config.toml
n_head = 5
activation = "tanh_gelu"
positions = "rope"
rope_base = 10000.0
bias = "all"
init_std_down = 0.00306
optimizer = "adamw"
lr_head = 0.00644
steps = 7253
Each number is 128 + 32 x the weight over its row's rms, rounded and kept within 0 to 255. Layers, rows and columns count from 0. Numbers have three digits each. The size before them is the row's rms in percent of the matrix's.

# layer 3 MLP down, 320x1280, rms 0.0609, rows 0-87, columns 480-639
108:137122184144124136147160151150127143146076175159131142131117137058177153112163190143118143118089147103134139108146158113163208170155164118112204155102123104103120136179139138168139170097113094109133144133133126127218139071175155145188121146214149127116161125139160106117079103108118096144160081070143077141154130109136166151164105143100188116145093152120195089168216144098113134133091122129164118119071175143104109163110132116094116137170162180123104089118169097168139138161145154
095:129133128123123165142125113099136071114125086093114126142146135119156069114142117125070097175130150117114147074170100142124153101146173143175103113135191051146117135126131144112142107163129128136158089114149128131113130149116138128149182114113071087049103084135090142162151125093111132234130109098146110120137120175064095156102168140152168100093147212087137102112096139134059155159128081121171143169154159146155113155121156138107080147059143163128116116180151128140080113156120165
098:151103121102097167153190089076093072057163179156125142119157162096102136140113096154097108070151114129141102105129104076120092169118130083151100079115077179133147094115102155114138182090070109116117149129105106147116076137139121148169194142152133143142152124115094057128163080150092129147152143126162136127117142166140158141103088082103113094070067108131118098135180114142114044104165172034165134097165144103134162086110104106129116137124107045175122159094087139128078076121124106
097:108113132126187164160102201193083137147152166115112157116147142123149111085136100126108099134141126152137148116115192132149149181061182137109124092143188109125138118136133094135131113118171204134095090110145148089120083144108130166105116117121117119113111155147122094137095133094155142171160109062104140096114115102124128115149145126148192135209157129112137126148114201142074164151118141155167131132148126139120052179099145152123138163110091153157142124222111120144159107085135112
099:150141194125129108101187197130216206089116103110139186131163202101147127146096126179071168129103152137128114146167108117098133122226140143131096138150164187126112112165161119156159154146153088172175155097106133123087193103077148157171173069122102112200133076148128118146109150113121126074122100135107135188145139107098125125202093120101145067157148098135116135149100136090110114060112157142204127110089090141107149056122127114094132114100126143077117133143120076172161072075071152
100:144167196095115144096171159195100116158109130117186190119113140154137161125193121106124145192057121151065068115134135134102124173154113094111137129131158124151121120193132084132152128110204132131099126093161084139108207124129160104129176117097141196132102106131124095117141133127111106101109158110116121142155084158145197174138160159136095059141160155142148176140145131147152129110167120117221122117146105160159105124119155111151115128078119143096113168146134015181135207179151108
098:136062150178114070072150164119173159107160105138139156058094137158159196165167124140096145138093091134107114061169132096140128142153100151192128140095069117106107111132064109164134157164082148122184120129148073101155163089143181138157114128179210156071119207135226146060155112145100088147141102138102132088107193163134143173144082136112151150175198162139111129169133122124110160095180121185146131189076104141127142137100091126146185120192136117109123125112175090135071145177127193
102:121095086096103172130174135142163188068138151165139137136080140140176094102147145123125134075148121140148141130136136164117132151158135044082148190136148147145103103134150120111129083158099137139076167099123151121085109146138150148149131095158089157109183125149166127117084081066123118126166148120095192080136147189138127163136217087136108088121123116093165082183213141095124176129137135159142177132153118155110105091143140103070174140157112168129150113213172123160094160106143162
098:108122144154137104094166105123163085121140154147189059087134162148129131207145177159167118163123124106131124161173113128117134142139081125154115176109077130113136070137161158136149087127111125073096116095109127132176078183134146146122146088102151164137106172121114145155136139056182067122144143131027123080169048149097109177161137141131069144135183161097132163147110189082154127137135116137116111123182143148166150158125090107113115149114145193086112141163149138146071091078122128
100:152104165148089143110159191160174196104122148135128130108090088102134075184113073092153151106094141122154129115161113095132144107182128132136162196140140089132136113124144128160122110192119095144071123121059156101077126167113128180151091069128163068175178138091160161157104110176113129152161163189204112116131165115111138171173107133121102055080134123136096154149164058123122118181118124051138119116131110142144079103121101120160086112165141110114135143113088150132129160143136112
100:151103119211108131086140097084128113142069142102091133141146115101144199126155100171154111164092120145128093133091130101081091064122188095133131141172119153101126184097106101093101118127173077124140183064101114119131187089122143057072183108102183166133083105126117137163130139153144124084146194111123168104125159151066114143059167123157106044148122053154105142141163021117183141158120044118120123121123140077115091128151115112151097102074215052074166107075099115091147178161119121
099:094100134082124124116101167222096208128093139130181131090148129111140079094138115095191189167113084109109128091088189125172140102109170153128119179133118171125152130096144129170109134062168098122068132149139148106139123078118136134135119077131117141146110184113120126166173158117145133121162145097141202158185148133085090155152192142076128214062138026164127189096114093088107132145109141097150143143128155149149156161116125131123086100154160177165111118167139120176148134143154145
102:119136065108110192181123183159118152139101072133098119126079133154165164161136098170133127117076127118097177095121141180114111205134152113140176104112162085117085120126117130104154166121135125144181150116110111069128139120154121148172115126141073133024090077147051175123142139155119155058113109112058170135167188055041138116117137109107090114122120153120160140153146209095081095068153101096191147177133114144109119113110161159162146120120117139142144120115115105102110155187117208
098:072138075185117143126130194135130167152125131163091120088142176128126093113176145132066089123115162064091178112099118210174164196165103125114105162151160101188106108127071094091138129130115113178173102151114108188136142123114109120126098161117145140130124110160175144058149165178161123108141199100125188143150101090133132051099051123175117071147140175144189124150088091147109119129105124123123154143112133160110175114099163092122118145092118123100077102143152120076132137147088186
098:061137119195120202111130174080125116157129195155142080149102110122126142091130135064102085127115159103139099152117120110132175149074122131168172123175163134159120103144081190151108141145134107136111099106158190157122121145096132101148061177204214096126146095148093126103120147098175166126150033069111117117174125123176137145080124144134079074084129094113117094066134100156126072126120090162076128125095095139108094086170152083190075092122118141122150146144074165113194142107118131
101:142108122082113098149073094107052181185157184212142103139148122123104133104072146101171136075108179139157118106154111096115106065096138093118135086124126106121131120154117109161113113155156085155102093196104114132122112163070066072113061095104094163139170116151172106137148073150137083168147096120143168071176139121127129138136129072133126151048075213123133131125070107159164146164129091093095114121082099075122153127116157113153117106114163133187099134159087162078177118142163109
120:099145160124146099154220128171188091188096144106161215126126123162140146146157188140104113097084122100109197100085136155125196151157092144124100169063112099121098096172152162130178079114121134116154124130060131099104132137057178193245033135146147152119172129073153124164173155156150136168092112118122130108091195090133175084146145142130134125114153113149171044114192109152169162099132115103164141166114094177116119144114142162120152117163082134198078122132196161150157097151156170
104:078139103106136161141129111097104089123153028111107108144136116082171184137117117125139134115139127148179200099093134114148155159121106093134180121129150206099109123132144198187156082107172088149072113138099101125139059115055125121163073105140114094102152078122228168132117134111140127163120100188124128117164137086038146075125083135085150161040146143101165132152066170108139120198103181167077160106191088147147147106108157157114104154102138102110101116213113130113140154114081194
106:130134145142141126130115060110109131106113155143190080107131124126158100185095149097112154105129160117043122140093178041118143142115129149120129118125140188104117139185158131160128141116166165108120163151135101090145078117112113126139161161198154097204219143173193088214103150124144071170128095157131153067128199092139101094168198161127175145091101113087144143169165156141126145129143128116153161134183165139113124131142119079107148126133083222189125118154127140084096050135162223
099:038118117113154164047099102105114080078142196172100109103105143176181135150165130096121105154190154130151141125138146082146146116088142147056104117109062124113153160133083081158148104127102133140164180145120157107154128112211135145114192082179184145169146159138166148160108154157124106150118162165149109093115124216102127140138123176149129093170066169094142101223137126153141144152132176163231147159161132125108133143093143152120121138123127088178090117084127143162133060123186158
104:104152100139068145084123040133117088100166144137110089182129091168100081110138095118165156105201064090112131097137085121144077069074095103140111163077166139139159068060069133082090105137112102194106105189170153096165077137167127131078080099139063133074106131101081078129133089164159132112148146131155083146167086086172125146107101198162118103179114123142089164113155114150103108135116164125094081136100131077122138160169107098154102130095085145133119168161109151110100152179146117
098:190131161101166079086094189162130095089110041098180190073166139130159153161144091126192141149137120075104157138108138212126109153197104114150127171143169157138098133130075072151150139111158114128180117130160180137120122142125176145171206159093115094092147098096138156099145104155155190113126116099144122121127212119078133111136140135155099159201139160123151139098096162114185106121138165139082111109121126151151142133156158113147128114136134165125127078121125076130068171093127154
095:134123098106118119168133175149111179184153181081135144136138108098123128163120104140113106098122047092185149124127133091132102145168172122143061116155156113149121136093073050067113191139190114106073166171180096091085131098159067123111035145127067091119123150154121163090092158130154138124141083198104141131083109089110153135131154121089127138103214112096082110134119163066121096114137215108139142092135157108186142118123128100115095108158089146129116135093141127092100154149130134
123:109103129180081155135146073143132195129106094145132120084151115093113091141172128179117120093070137085108136134111193126120140155159098137102122099135125122117125100193123171146207128184128119089183171069122172151119131210134178141172161125116092103137154118142120118135118147085089139126138128115149104139107162117125175129135105070112139121110152113119160147158130152056111165148106087149136156142156141212068112115152103154100143110196133115155110112140141141180179135171139194
101:115133134111117135137108099187147133051105094076110125162096115074198056121151149182125106145082077091141119125109122216144127089105094136135166156095091086162163103144155098077111147143103158151132123172088182103086107092143113136139116153136148112149115089090118129130136108143137145142123128143046105151093089147107079155172134134128143119120212097131085085167085112143099111099121144108135140176088123143159192179138189115141129130124104088114099190142179119115115100107123097
103:129120112152115062105066137148085114121115159176145137123151124152142131192105130149126165161132135146118105080135170150121151151146092132076111129142190079110139103151161168077110136092102132137121158097126105088121103125125109149105173153112155129107172140125189095096139166133145126209061123098103130134143140191107110141143156108175197115106135054127148117132140225133127093102165096061144144127113153163144081134161131148119108159133172125162127138153163123158148097127131160
102:105135146149122112098164163174138130090126125110128129098110128071135075129187134175065109164107161157106162125127175192186148155164086152169153128174138104113114165097112088134163121094142099154173132135130189158066108140183166139189122142071140141177094093122080160153153071140076152133048095103055133091150115096165107130128134121140147158167158136137143116115167162130082121086126189170101139203171122190167096112140128104106113096151098139189181137165146113143118129116111175
101:209083106110095115137142138111141085036105134119121099124141112119058068155142117121128082162169096096083091133099090114203110123220162230087171109131070153146109156072086075133130082204138125147152108114172131107151141130110116066108128125140095100080146156125145120096161174124125122055127091108110125137162134126142156141167148142143063060131156108173105150179103111213141129147104095185147147127108128125146151150137088135166140120121134126126104109105136125147097180131113127
101:150170052083116129057135090151150059089133145186141079135110114145131094160100079139159119130083135147149119118128100134137147182127089185174155128161146157134128163137140132135101143164108062135138107124150175115182114099125089115172083138094126137105168110146147113086126104181118085098133128120096105090146125145120120150103113145158152078179100195146165107116114121138085134101105182215118106121126140096146160069156123128110190130123071112110186115136114124118130159113141149
101:129163190111122138147191019155120134196153123116092113160107128156061135107138125153147105138143065131116155111091145155199154145153165105171088213117078176118136109205143067151123135057146072150101142127094196096047121094114145177154054118187114130137144103159186091141145171137091120088089180174172146124154103069101104107132102142159137097082130100114114147141140134141089178126118134123118166107138150142104118131118161119129103115133094141099110148120199155139162087048126105
103:163136169155143112097140152120155082155119125148125167148127128171050156176063163065141098174124124102106075172121086104127104155093086137114118126126149123119081082122073070182105147147137102134122111117119075139161102079120180099152186117131157116133107135114183157153104116101075159085135134107223072152101105098139105155105129095101066157174152150106177131049121195123149113183087132110071127140132130098137112168087144129055104099099116161084110105100082073093100123160146098
097:155117136205125160152151093154124126146136117085131143123119109129149171078140091134141111113121167122113135128125098112139094134110180153103125155106137149153099150106111131075129105118141184147120098107156183127167080172151107142164092132123126104137122113159099144097163087140195119093113121136090119110105145130159090116152147151116132136135164078139077104151160088127152112117098100189121151123100151142185165134166163116149147146065130209081152098115099114143132092103167164
097:165169135151123166148108106116096104104165184126144159121128151087128088098138171099093121137158224085164131127184106136094167110093075146123112075162121125147126106121134145122106126138105097128128124065124100105163192138132093119098164189090110141166121131170172101117139113133166154119126149060217124136152115102152134075162157165168145110145107157163114106113143130115153080151133115124093180112145098121131134122119144116165131129152101113185152127127128161085154075131143125
093:127150084038156114122097125166113119116115143175118096123139129135141113141086117138085149167181127162148136136142168085200130142153185041072124093104087187099101117120164076136141100142111130099111191141102211083150140107112102163201109119065151146125127144162183151122099154118130104049147080233109125135116197114126090163148077190115156134142117175113176085163161174123138114133131123126175134193119154126142137176147174129144117095126133128153096085122097143150130121141169185
101:154140064137099104151084093089100097113186150088105139126106177139052134137156156213127146113110124180108140149138088134086069118153096114158129114081160136159163141134109170181133132119097121165132017122076077151078151122094133149120122210105167083109133202108143085157127111129127105106133004103079138145143092176112165175079113150159140139173144059135112136154144080188060093157150140154112077136170191121117131062180119112090107118109156148184152134107098109091132151139133100
102:149104147096152124130097147093145084137211134149096083158133159155143141168103098136125135111142134137152103113140116145142087076150121166132136115113132151090185142132117244184136120141104159149131118155151137127140094145126078068184132161108133138119076146148107164116129221124155094133129086125115100098145106112137121167118187107118087140146041106096101144110094099146117135140112116208139092120119169123110146106136137140162124133118162151110160103160086181115139159133106113
101:138088174159103135170171095095105093119096158109167145101135107129194139104169182122119112109156125110165140108124170084130162100134139155178107176128134170105157137149166087135128082085181130112179134077141151137187148131156166201160185139144135127213174145150167152107097115117104160188088124154081116121108221146111093112129158104153174198114129107122160190139124209088113202180147128192138107158138114153065077084134157181126076120182118205131100142190196074145102085122122172
102:158135141129122144131167143138187094134131125154117201132113146088146155069158147227181128132104106095084173099147157168096105142149164141121086145137147194192163153129113164133120117148090170167107179117157119113074125128126142138137125125095139133118066070110054111099095183099165097046093111161087137125110076167161160104106165140100159082135157069138139103153106085099141082145105128102142133103123125126102125094167062142140150152156141063122130135106187113128107126176125121
102:128104215131161146151157129167170126132117106105139132167132093152142141078139145129205137134178138160138121115120137127099147131159121135132130151091096142055141111164135067127114107078159129084131113112133106142077108126126129162179185087188092138115156073067155086181152036098126132149096142159071110080136094032163100124130096126132117079164161140170153074141124181132116172142101176132143124192112139144114118121162133115104118102131061096154162156116169099101161082124131096
097:129110119196077128120114154121094111141130113112169124113139143142176170110130066131105130125146117168132126096045146190095129132177096152152136083100185116105116131193070147225159138062209063117156067165144126197172140140098157148133081102137162149114182139145080118153083079130158110154135134116076164112080136142161143084124153149101143189116163070123164091136129127160118085121115173034065139140155101118089141188147085145123045082152131111155081115147077147093102093174092113
095:147145202170149134108110172128130179116089124091138090168143150145086093104156110108147062160193086125146094147071098118120102111109145111112151175148104124151127148172141078155128136141170106166181204171123061112093132139162155129173123123074139127104114145165093129195139115097117130173092080084100102169134067087150091095135136130088220176126100120092109111112119117164146088138114116122129084124169154131143097105137104191122088101120120181148096104127187178120125143101133174
100:087083093153178151232094255085115126091088086118098131178104161114189170130147140116135106128121116162086123081127116093124133119118133145080079090178102112118093139093178142085142106117141103114122150159076144169038129130138165117113022160146128131136174139133191179127116201103110147188127162078083114099155126140130092130104124143109111190177189071131140106121091155120143081146107138165086100091136144145091145103116129082149126140125112092161106105116122123137108107103084134
097:086117103109109097130165144112125107147163122088156100150144107144231067184126108092103157149096107117140129130194180148115172142165134092084156161104069164091087136108116167130136167045089103070150119131104137097161135131157132200172232140190118137175142135106173101139132107107112111163118178203118053131150145179120162134103120132119117182137150130117110124098101129104135127064109054121144177140143137130096099135063133142089107105164108083099099145088134101125116129120109152
098:159151143090082079053193135139125158126124147144153115104148108165184140144104148153139095125144093100081151142117098115088161149058124151110127154098111143135113184138134179135124146134122154134115152101161135109197154109111090113145097122125077091196173103100136066189152099178160118092144146078165104119101122119134135097179167137160156102141059174128140080132129093138149144158144122173197194072082123120129151100168161169119139135109131168077150144097118106130118095174102132
102:211103077181127133123159096134066119098069130140144112116148115121133128150143142094168126151147111177120163084131138126115112140190185110149099141081156185137127147094140149149146107115152122111097188090120129116136127161140126111156056135181115095075183167106125141130116155110138180107126084212221143158133192164120131190124131105064155179125169126159118133146148119149105154122139129115124129133120150172116138092107154156165083133130097133148095113203087125133119121103139112
096:109149094101131076107126219117130175186138060114127164163106135082093145154140088037130124125099149075140139190148120132147118103112124060133130050103165111141136141086147161153111156109198145168176134151139135138120083134140126110129150129094174156071073157175082114147139111157191170103146103080181145156087112100152135156123111104131132134071139143157109163159142057100060108118153083131122092105103107149150093142092164133180112116109174134091161102096122139124119152129109100
097:100135191142116147109086059163159146149130185065121107138148116142105149176100130059136144109106113164116132122134110076100122114156148111110145132190133075064124093075114119150121143129098167077176195126101124101141168097099085102118222095173154127107150077105108151130091104151165136162097198155175104203147146121119092118115108153133108063139094153117136145105144148058116156103126106168127185147106170108118148099159119190118167134134153114138123129102118100143085142152126169
094:140139134142139134175164149135131101115095203209160154126126160137155128108134154046063104117098141115135155090147138169126129113102154186120140147147138132133100151194106166128136129151181105157116125188125134101060137145149127136191095114130149097077124101152092170114120155078067149176165189066122159115165102134150115104120141140118154155111054150160120137104148176131168159145181052133153062135123161118125121128134173075139137146152117084117139106055170137093150115112197108
098:131125151168133092089090146161065139109125074187151101130122097131133150070088084135147155113124126087203063125166144139072108138094126116121117158158166145141084136155169182137108123135115112126076118133143081120141126182123135102151185147158114115085119139103115181138133112138142143181122166092164166128153137094157143141104092144111148190057144096115158114108152137120122159149124166086091112085078100128166155098092117105089125122123131168218128127162086139117178149174120104
103:120144174080118234176120196063153098095054159127084157156130136128174161120119089153113125140105146150117114063155152176134161166170191146167174124120080116148126125160081083123144126160162112099135157144136102106118148170151169115143116117137128115135123116095156112117158131107096116187102147123103084107069084170091138116109083155133172094131150057139161117113075109135148167159118119107144113132130107141132143095099062142151087119127110155154139134117131129171100106144195188
096:150157092081156152126079108119106119140149108112170099118124122130222121146163106142153116140123173218129124093095085174126128132155139108130131119104098099152130104166139186152118131162140158151183068154106056170193070140126105094073169137107093188169159149162100138087128104187164103117132105111126171168107164152093134151144134160141128138164127147104169132161159134083167175180166166114157153144122127158133117088167180068167183139098103107090109118229133148128132073084147107
101:159131137150127121137197045151143174105164128091144116100159128128123127162190138164150176162109103106134150144143104152127138119150150115121131180122092119133086145142122144088168154123122126128115098081129115144128148101116173184166114104222136127198180086148169085129095130106094145142106144156103114113163151169097226110141160122129144093100188081084161097179209091089125159128154140106120202109145052143135156136185152125126078147156170144052110093163191133105114127107129142
100:092111170095125147111145137093127122103122108059129201077142136120085099085084105094141075074115200114112107111127098072111098165112144130120131089116183149152139153106133139085107149114140109120190122089149102105185121090137092122072000159148181163184155117149139065134163144179154141030170139127186134153090182174087130118163145115155088146087084145118153167111094134119136103149145137048100125094138189123119115153088123139097133116132123120104135147164116125132154145171132118
099:120124127126115071126139065100161162096142089185150151115110101171121112139143086110170115104076108151175105106145101023170112121100084175155094120139109154150133148111129105106143137146091151082122126145136167113133113132153151117119167073081067111131175116140168091114147132117089135137136125078141065149065086108161123130139082094163090174078174184113163105073155213094091158173134032093157119079112114117091128097131176085057148144110128121110136139134168125157096162082127131
099:127115134128152136159108114182120134188160107109139069083149108116128131158146086145123171132118105091161122090142118120094105109082089138127122122087160118128142175057145145117101143140077166146084126117161122139126113143161103082110180127115138080148103162139109174125139134127135108059112135110077181108108141129138106123099088087157116188159149124164117135046059110146119158111127127172118074129128092095144084118146088148085178144133115097093142166080150138158088139074146090
098:126145046142115161188069095102085097144098056116149110144130147070124175110113146159140166080172062163162164109104150126118116168066103127069102084136108129127152129112122090031178109152077140149154105079086133131153130202114108083139056154162101103138122132141127097114119124120095133140138152084161165167118150155137148112111191105094130095113058123097156121132123135154159117098149193180108122110095120165114132149153113157127134105120123200119151113193087140143177129112106153
096:137058143117155135097080100117092158114151092138169072130149113144106095099100119107166124171134140145077063164089108129105165112086182156145191136128132090128156085143129160106102121111158097114098109153164150156137102125065090104084155127157127058097135205147136176181154077136133090153162139139136117128143113124108112160143157114156115080133108163085153164126143112111105149167158136164105171149108151108128158103154085076154094137149117229083142145199098190090123114142086108
099:074132106125137130094120165141097095133131124161119151168152119136171111104166133065148107152132092098093152081128187127163155194127145176140072120158076143173150121121096118080152175166135152151137144148140148125132113119152163102093080124105074139139118163112147044158169172163101143104133199154083144112159151168078144129084136166160148108151149134100130132164159131160090181136117144121231185169147169177129131124166103094157099149127154126153137134172197155146141097133146187
093:112138207130147161096198164167150099083092127082152087135089172047144215132145192104110150123189142165095074102086170049151109177116142098144115153161165097148117123138151085110146160115069163131109117096086059137149150132137209145175144057107098174130200131083143122078146128170127143212118166118165097128105133178125114120190083095148115152118141188098139134169150147120157154081162153135140125106086116136156157129119128147097162160101122126093106122110152147134174105116114085
102:160088123032138106158096029105118125116097077105166068191126102121162132127106134139147169144148100136160158142144127183138144094178141152139116132111053126172140124116103181174128172112091136087152136149087129093071144071084104091144200113070073123197140044146161201129145078158122164111169072105146166124146103074149148117138119138128130110152122138150093099111073080119115105139123113170140131141088184149143163133125086183113127149179148096165097122130178111125183124049102134
100:096103157137099156140121054181130125104162119083095067123181118164064126079104107120078165142137145133149102031124103102146081122124160127208109105112157054115082121120151177146109080113116116085124102128096189151122092120112141130080221145145187156032130109144103116100092103100116154050116133092170173127123146160197125066115106090146142128155130151119110134112061151162157100137103066135107132081161159125091101078133113167115130135113183139123136103122080099075157087144180152
098:095153131135122135103121156186124119130133125051116131053119138141138154187077166099193107161122086103131073105174140144160122122162173146134160130116120076115152110131146122070147150079133161114183121122084049073101188131150072101116162105225151091114129127190128142135110142133075175071119159142135101134167127093088177106177080161150153126146136151093141117111116107177130154156148170198131142028080140105171115118141141100153178154127095114102096087076158108138150153107069062
102:147119054210113122081157114138116149047129132143146126118134114157167120146039085160127105155112113105088209104090117107129128176118175115123129125087156142186141150079138093131126170159150117145129112155095126076133147096154065145049141170126124173125176155134092159140089120164122152125146101135141119108156207099186155069183108078135128077118109170135132144160149107121095108140131193148188172121092174130126114141137160094113133118136138116138154129045132116147175141125120138
099:134144191095133139124118154108122097096091069077087144162133130152081165128152133086135130145154178066142137101099120114095137105123121115164124141116113129096103111074116123117129115113068178122161115136190083202135133096172161095148171117136151105164118095096104115078195163112133117094165085122114077111107091080110177103097109097163078150119172136141158115054144093129097139111134077095096124149178129081171140111116132141107112155120144167091117136072141193120097173152163103
096:114119142125134122120119069201141132078178141119091102137113120179096066093102158078108112094114085155102141138117143130067135120080034106136117120109048085074104156089111127060157129141011170121128136175139124143139113122159139136146170145088165092111152125112076175105105108165063123176174165102151163120176116137087122146192085129146142128158152132171199074113122120127165091080096160065125143125126127133108112136128092079147161131138127115203099112088173099140132128118116137
096:073103151126111099096122154100171098042115166073108145116121107120119144103157115134107084186118108116132100073110147196179145127113094179104177111091123092148119049170157099145111163101097137128081131123112092134114082162160080135141053085188091146157124164124103178088059138112151062188088129083099141132106104134163023150171125139144142099103090111139142146140133118112191112083119098148124145091107110117132164148166092112214162143116102177113165160161133147105158177145088085
105:155127106112130129138152000091099127171133137069151081101165153071230107081123140191148126068105124096155167118116157151138199158126114150158172110168111178096109113152148171095153146146171092144125130123108172162117133086116166162114154124162146150091185123092136115202139129058110146100095088142075090066118103133080143123154122140132162126131143177148184099135172164087158150130128137101191122083100089139129138089129103116115120071104064130091094135129166063106143132094096148
102:099133114118109138096082126114104135169130116203144154168145070095113131117130094138091154143110091119181120144111097179106111150116052129105138102107123074172131125049098075120118183135102103097133097098187118117101164200098089136124224136082135139072094115133080102213114126070127128136129079113173156115113120119116134130151146128169124140148150098078105146078105082139145107130113160110179071134184160090140176137102125128148139120076079146160082137092130097113137108137110037
097:101064093145132057096181139097158162208082175181165132080086151159078141122081102155160152133097122143125102158153111123094132114162163156176097131184096124147180146169148107092128132152157191161134095130157113092127104083150074171168183120146162151074173133150112139064097112136090091128212180116131107110125178159125172103156183105123125102169098181155119147127124145085111089140141159167188137146112090108112172151128118147125180141087047108170129143157095084126158154139177122
097:134118124127130148135152174161153087132117161158153108105124158168226173156167152103100136177123152167080151119108129144100134145158146144111155151088050183141130108138139114107134132090056127105167148105073177087104172142085144158163196107134092112084131137119137109142134131126155143182142124118055093044110094106097156111074136127119114107106116186139164138134221134122135132106099145162129133084136160114134135116162108119155129114122126195113185114102179084109140127170130130
098:157129126128108199114098119102144095129110198190075134164111171140111089168154130152078150176098102187116097125100137144142109076117096167184157151133111136078127144184160079162101109132026151132101169175088113130070103165112078121143053111106105146155190145156165113120099106079121134114149172146140140160126124144186115101114118095118139128142127223055131123111123144144093103134142112088117112174073134123125094148150109139106123134160138047049103137154153090164066131165138134
097:130123213105108168125157102101147181139173113146120137124110137104133138108159105207142066118117142135095143095148165166105170174143098184095141189100180148135129115145133077173141080141106153099110127114117163104126131191117154165122217083099171174173121124149128189131089136096117108082066138159087050116117143180139116136122149105159125153153191133112114121130108155084139098122137126146163131148138144169071124104097145165131140126118164106152144157088179093124215134127141124
098:125120119059145168090121120123131058222126068097188108143174126084150136104081098155060223093133115118152161152136112175101079131099134091152139099151177123129122109088144202110103095117139107131115112136109173099171136221136111104128022180163114114114069149137043120071111130107152103068115110139171132146097131167132184118121163139096088143123136103122092092108219082150134133110104105111155137157099169100119129083092120129107127124117147164166119113076151148122171102118183126
101:094133148181122165083087161151112097179128135110127071151106154116097129110128100153116134201121119115133128097148119191134131119144162048093095096146155075082117120106140071104115098141145082138191146124140156109176084154099107078107143164114155104118116111148138205143083116132150108170155156109126127132201124124128103059093115154116182177084079070108156159120134199131115136150132105126071118115158154118152127148074137165192139132132195138090140090160101136118079124056133115
096:127138033106123093196098125129111134136109203167111119105136138186081108128096088130129099078095108118202215152117144092168147101081119112162132141102091079137147136137163147117107143138070140109121145140141157142141130153132115091165040148078112153137129128112093099114107122121139152174079181143156156042108103113192071132081161127136121082116042133126128111155130115097174101175157238129108148127122100137102146124095131137139107119152124100154111121108156185154143122130116168
098:158100031170114159144088094152114105101108152234210129125156120143179162122114066109147132111103131068109172101105120116127159152115155105078134144136159163111107156152128087149124123133104103130130175144114181190152149148121161155111182086225144102149170079164090166098140087132112091113130144153183141184155131098083123166146128138142141154114071158134147176179133139139088166089131172163090149147150158091129160114132148124151106112139087170108158140179114154134119131109104158
096:089138098088134131094084072107088134120126111167108095119089139129155113113122132165155152111092079111115153179133164110134151125086091134082120138127134139105134114143090173109119129086041115140107109163150118136157159130114094120111100129096094134153150114144148141116128164082138056143110127132092164182148132080118138101088154087155130087081101118141167124056094121109123164152118115125132076113092146117093150160167171101129074121157150138135098160169158146106135167108085196
096:149127132135120122158124145204093122151111103051152145130102118106162125126156164145162147122113081105120128118122159072138115177091187140105132141071147122108134148109133066145135079102157181126145131174094103125135112109160133120039149073100153121119136118137114178141103099132090118101136138132115083160129185099115075121098115169136184145129171178109113126182080131130147144114122112141112187131157103145088090118089097148062160073141115122168129113128136128120129083092114196
100:101141176153116074128152108074144119133152119149166116160130163096091131096121128122153172112101167063135120069111151104119122121139184106161140116117152184148181095134152197105159177146103141077119100119143181156162119130163174172157140167135154114186091070119206128105157157147093168132146189132137109116147104116213088163178112128139112101180081104154101099102113129149192099130150115115191083115183156145123119152133109110113108118162132046217105118102172169144157172142133121
097:164140197147121175154124232170197106180148080105130188106139163162104157169163137064140202100143164147094134145155084100157088094159087094162120197164147043128124182106171213109101108201125127149144105103146130102102113173132141069163129093171142127079095088125047143133133118084160099116110066108101157158152147139122111147100111088099112124085142119103138135073152155076127145110146064133088081146142197104131109127099113170093154154112161138091190114180104098106124146104121124
098:148122134122130106102143091117152132128108101051151117151144117123072127150132108122167170137119136142061135158119141167162124125130108120090123173125220091081162144143085123077134119144176126117135078175094167111100123093088150136157182157066135148071095121117115098122128129177123131114117059117148121125121158077092043129101199121094162128111134145105129130111100130128144132082103143166136142158162038136136179117190151102142147090121094119018107085114130084118074167082108109
104:144103050110164168141066084115046089116126177133157118153141109155168187164081114137130127110158141142130100156099072123119091055078184132203129146150142087124133137103098078151101206173158209129101111140163129139106116094131045094084093182139120153104083164108078070070111141174145155095193102152214149074150151152136159113122164112135112119125096108137090168126165088139126113186147139169095154167156122111115118133170165141151100136070078167139102117129089167130142184135166158
106:124174117133123169184119102184124126092111109124169092114146133149095076140131117167176103122148098098150117207108165100078151174145168117113126047131117121095099123164131154147149178123150126083126176146124143096227118143130162109086132099084136114133115078129114137147093095129109091120127131189137074143097150088120117143156153118141151125136168146113174088130077159109064139172123160179121164184130101151087087135058167110124124099136144094123133126129178070146110074066063182
100:124105114152128148145209206115135099126091145095116164083114104077136126163180144073127141122084149105124154128132166181090148127132108130189147114114144134125129150059103118105130152164116123191123104100102089080139106084124144159106169115158072118107138095154115096148125130182100103125091152100112150131107114125117127123104107114123155127086153049183118132131129093119082091070138128148182122166104101153118139084110107097139152166154188029185103106103174133103108072140126156
096:169129118075110155148158172146120122150152168169163124093155131196123169108156179082112102102157141146122112162143131116138165108124081170090156103116088132160095149155072096098149114183212118220105097104131132110094152086132138139122200173131168146145156116147141152129146189079098131150109143084069099203111115148142138138179212091121104144093153179147108099162082168144129159085132135145085110142143114144120150174050098090159151116091118210113186096163092144137160164114094151
100:101105078139121096099163165099113060092113155157175129141120146182152115127143147108118088157137118132068137145135107137137090136167129144135119142118148104128128131113122105123137127154152162206148136111125123116179121100143125241142208153193174092135122156134115135162183122146168129149072156163183101125079134160074141127118147132141173150109067062053097098141188138153127094169117133179156085106158128163172158150128111099143109163083120171125123133116101106118134101113143125
103:110122127158118179156133032080142154044181143138119091162110113146162133148103105140119116110113122119148145088125162202088196138142123157117180146093051119103118114143162094104156125070108165121118157161107158130064133199102138119070146087114092111115183128119143161136116168057111128119133089170098090157114160065124079072179148086148150066136152162101172072154145172148101148089090144081134097138056125165144127137124080157099189109166083122179045129150142053176096089143096169
109:141098177144126159198201181141199161130155088163088166108128122157165137122195182169154132078097125132119177118129133096117197159130139141147068153150089116132111143094141140124174115152094106116143173117137190149113134160167229135183110050167132134095154116159184080094116099089121125143117108121085128103124119205152065121115128117160125167149196119092156126148165139070119139079140146200147154141060055191094141144118115142123163138116198099142120119138118165119132120144100163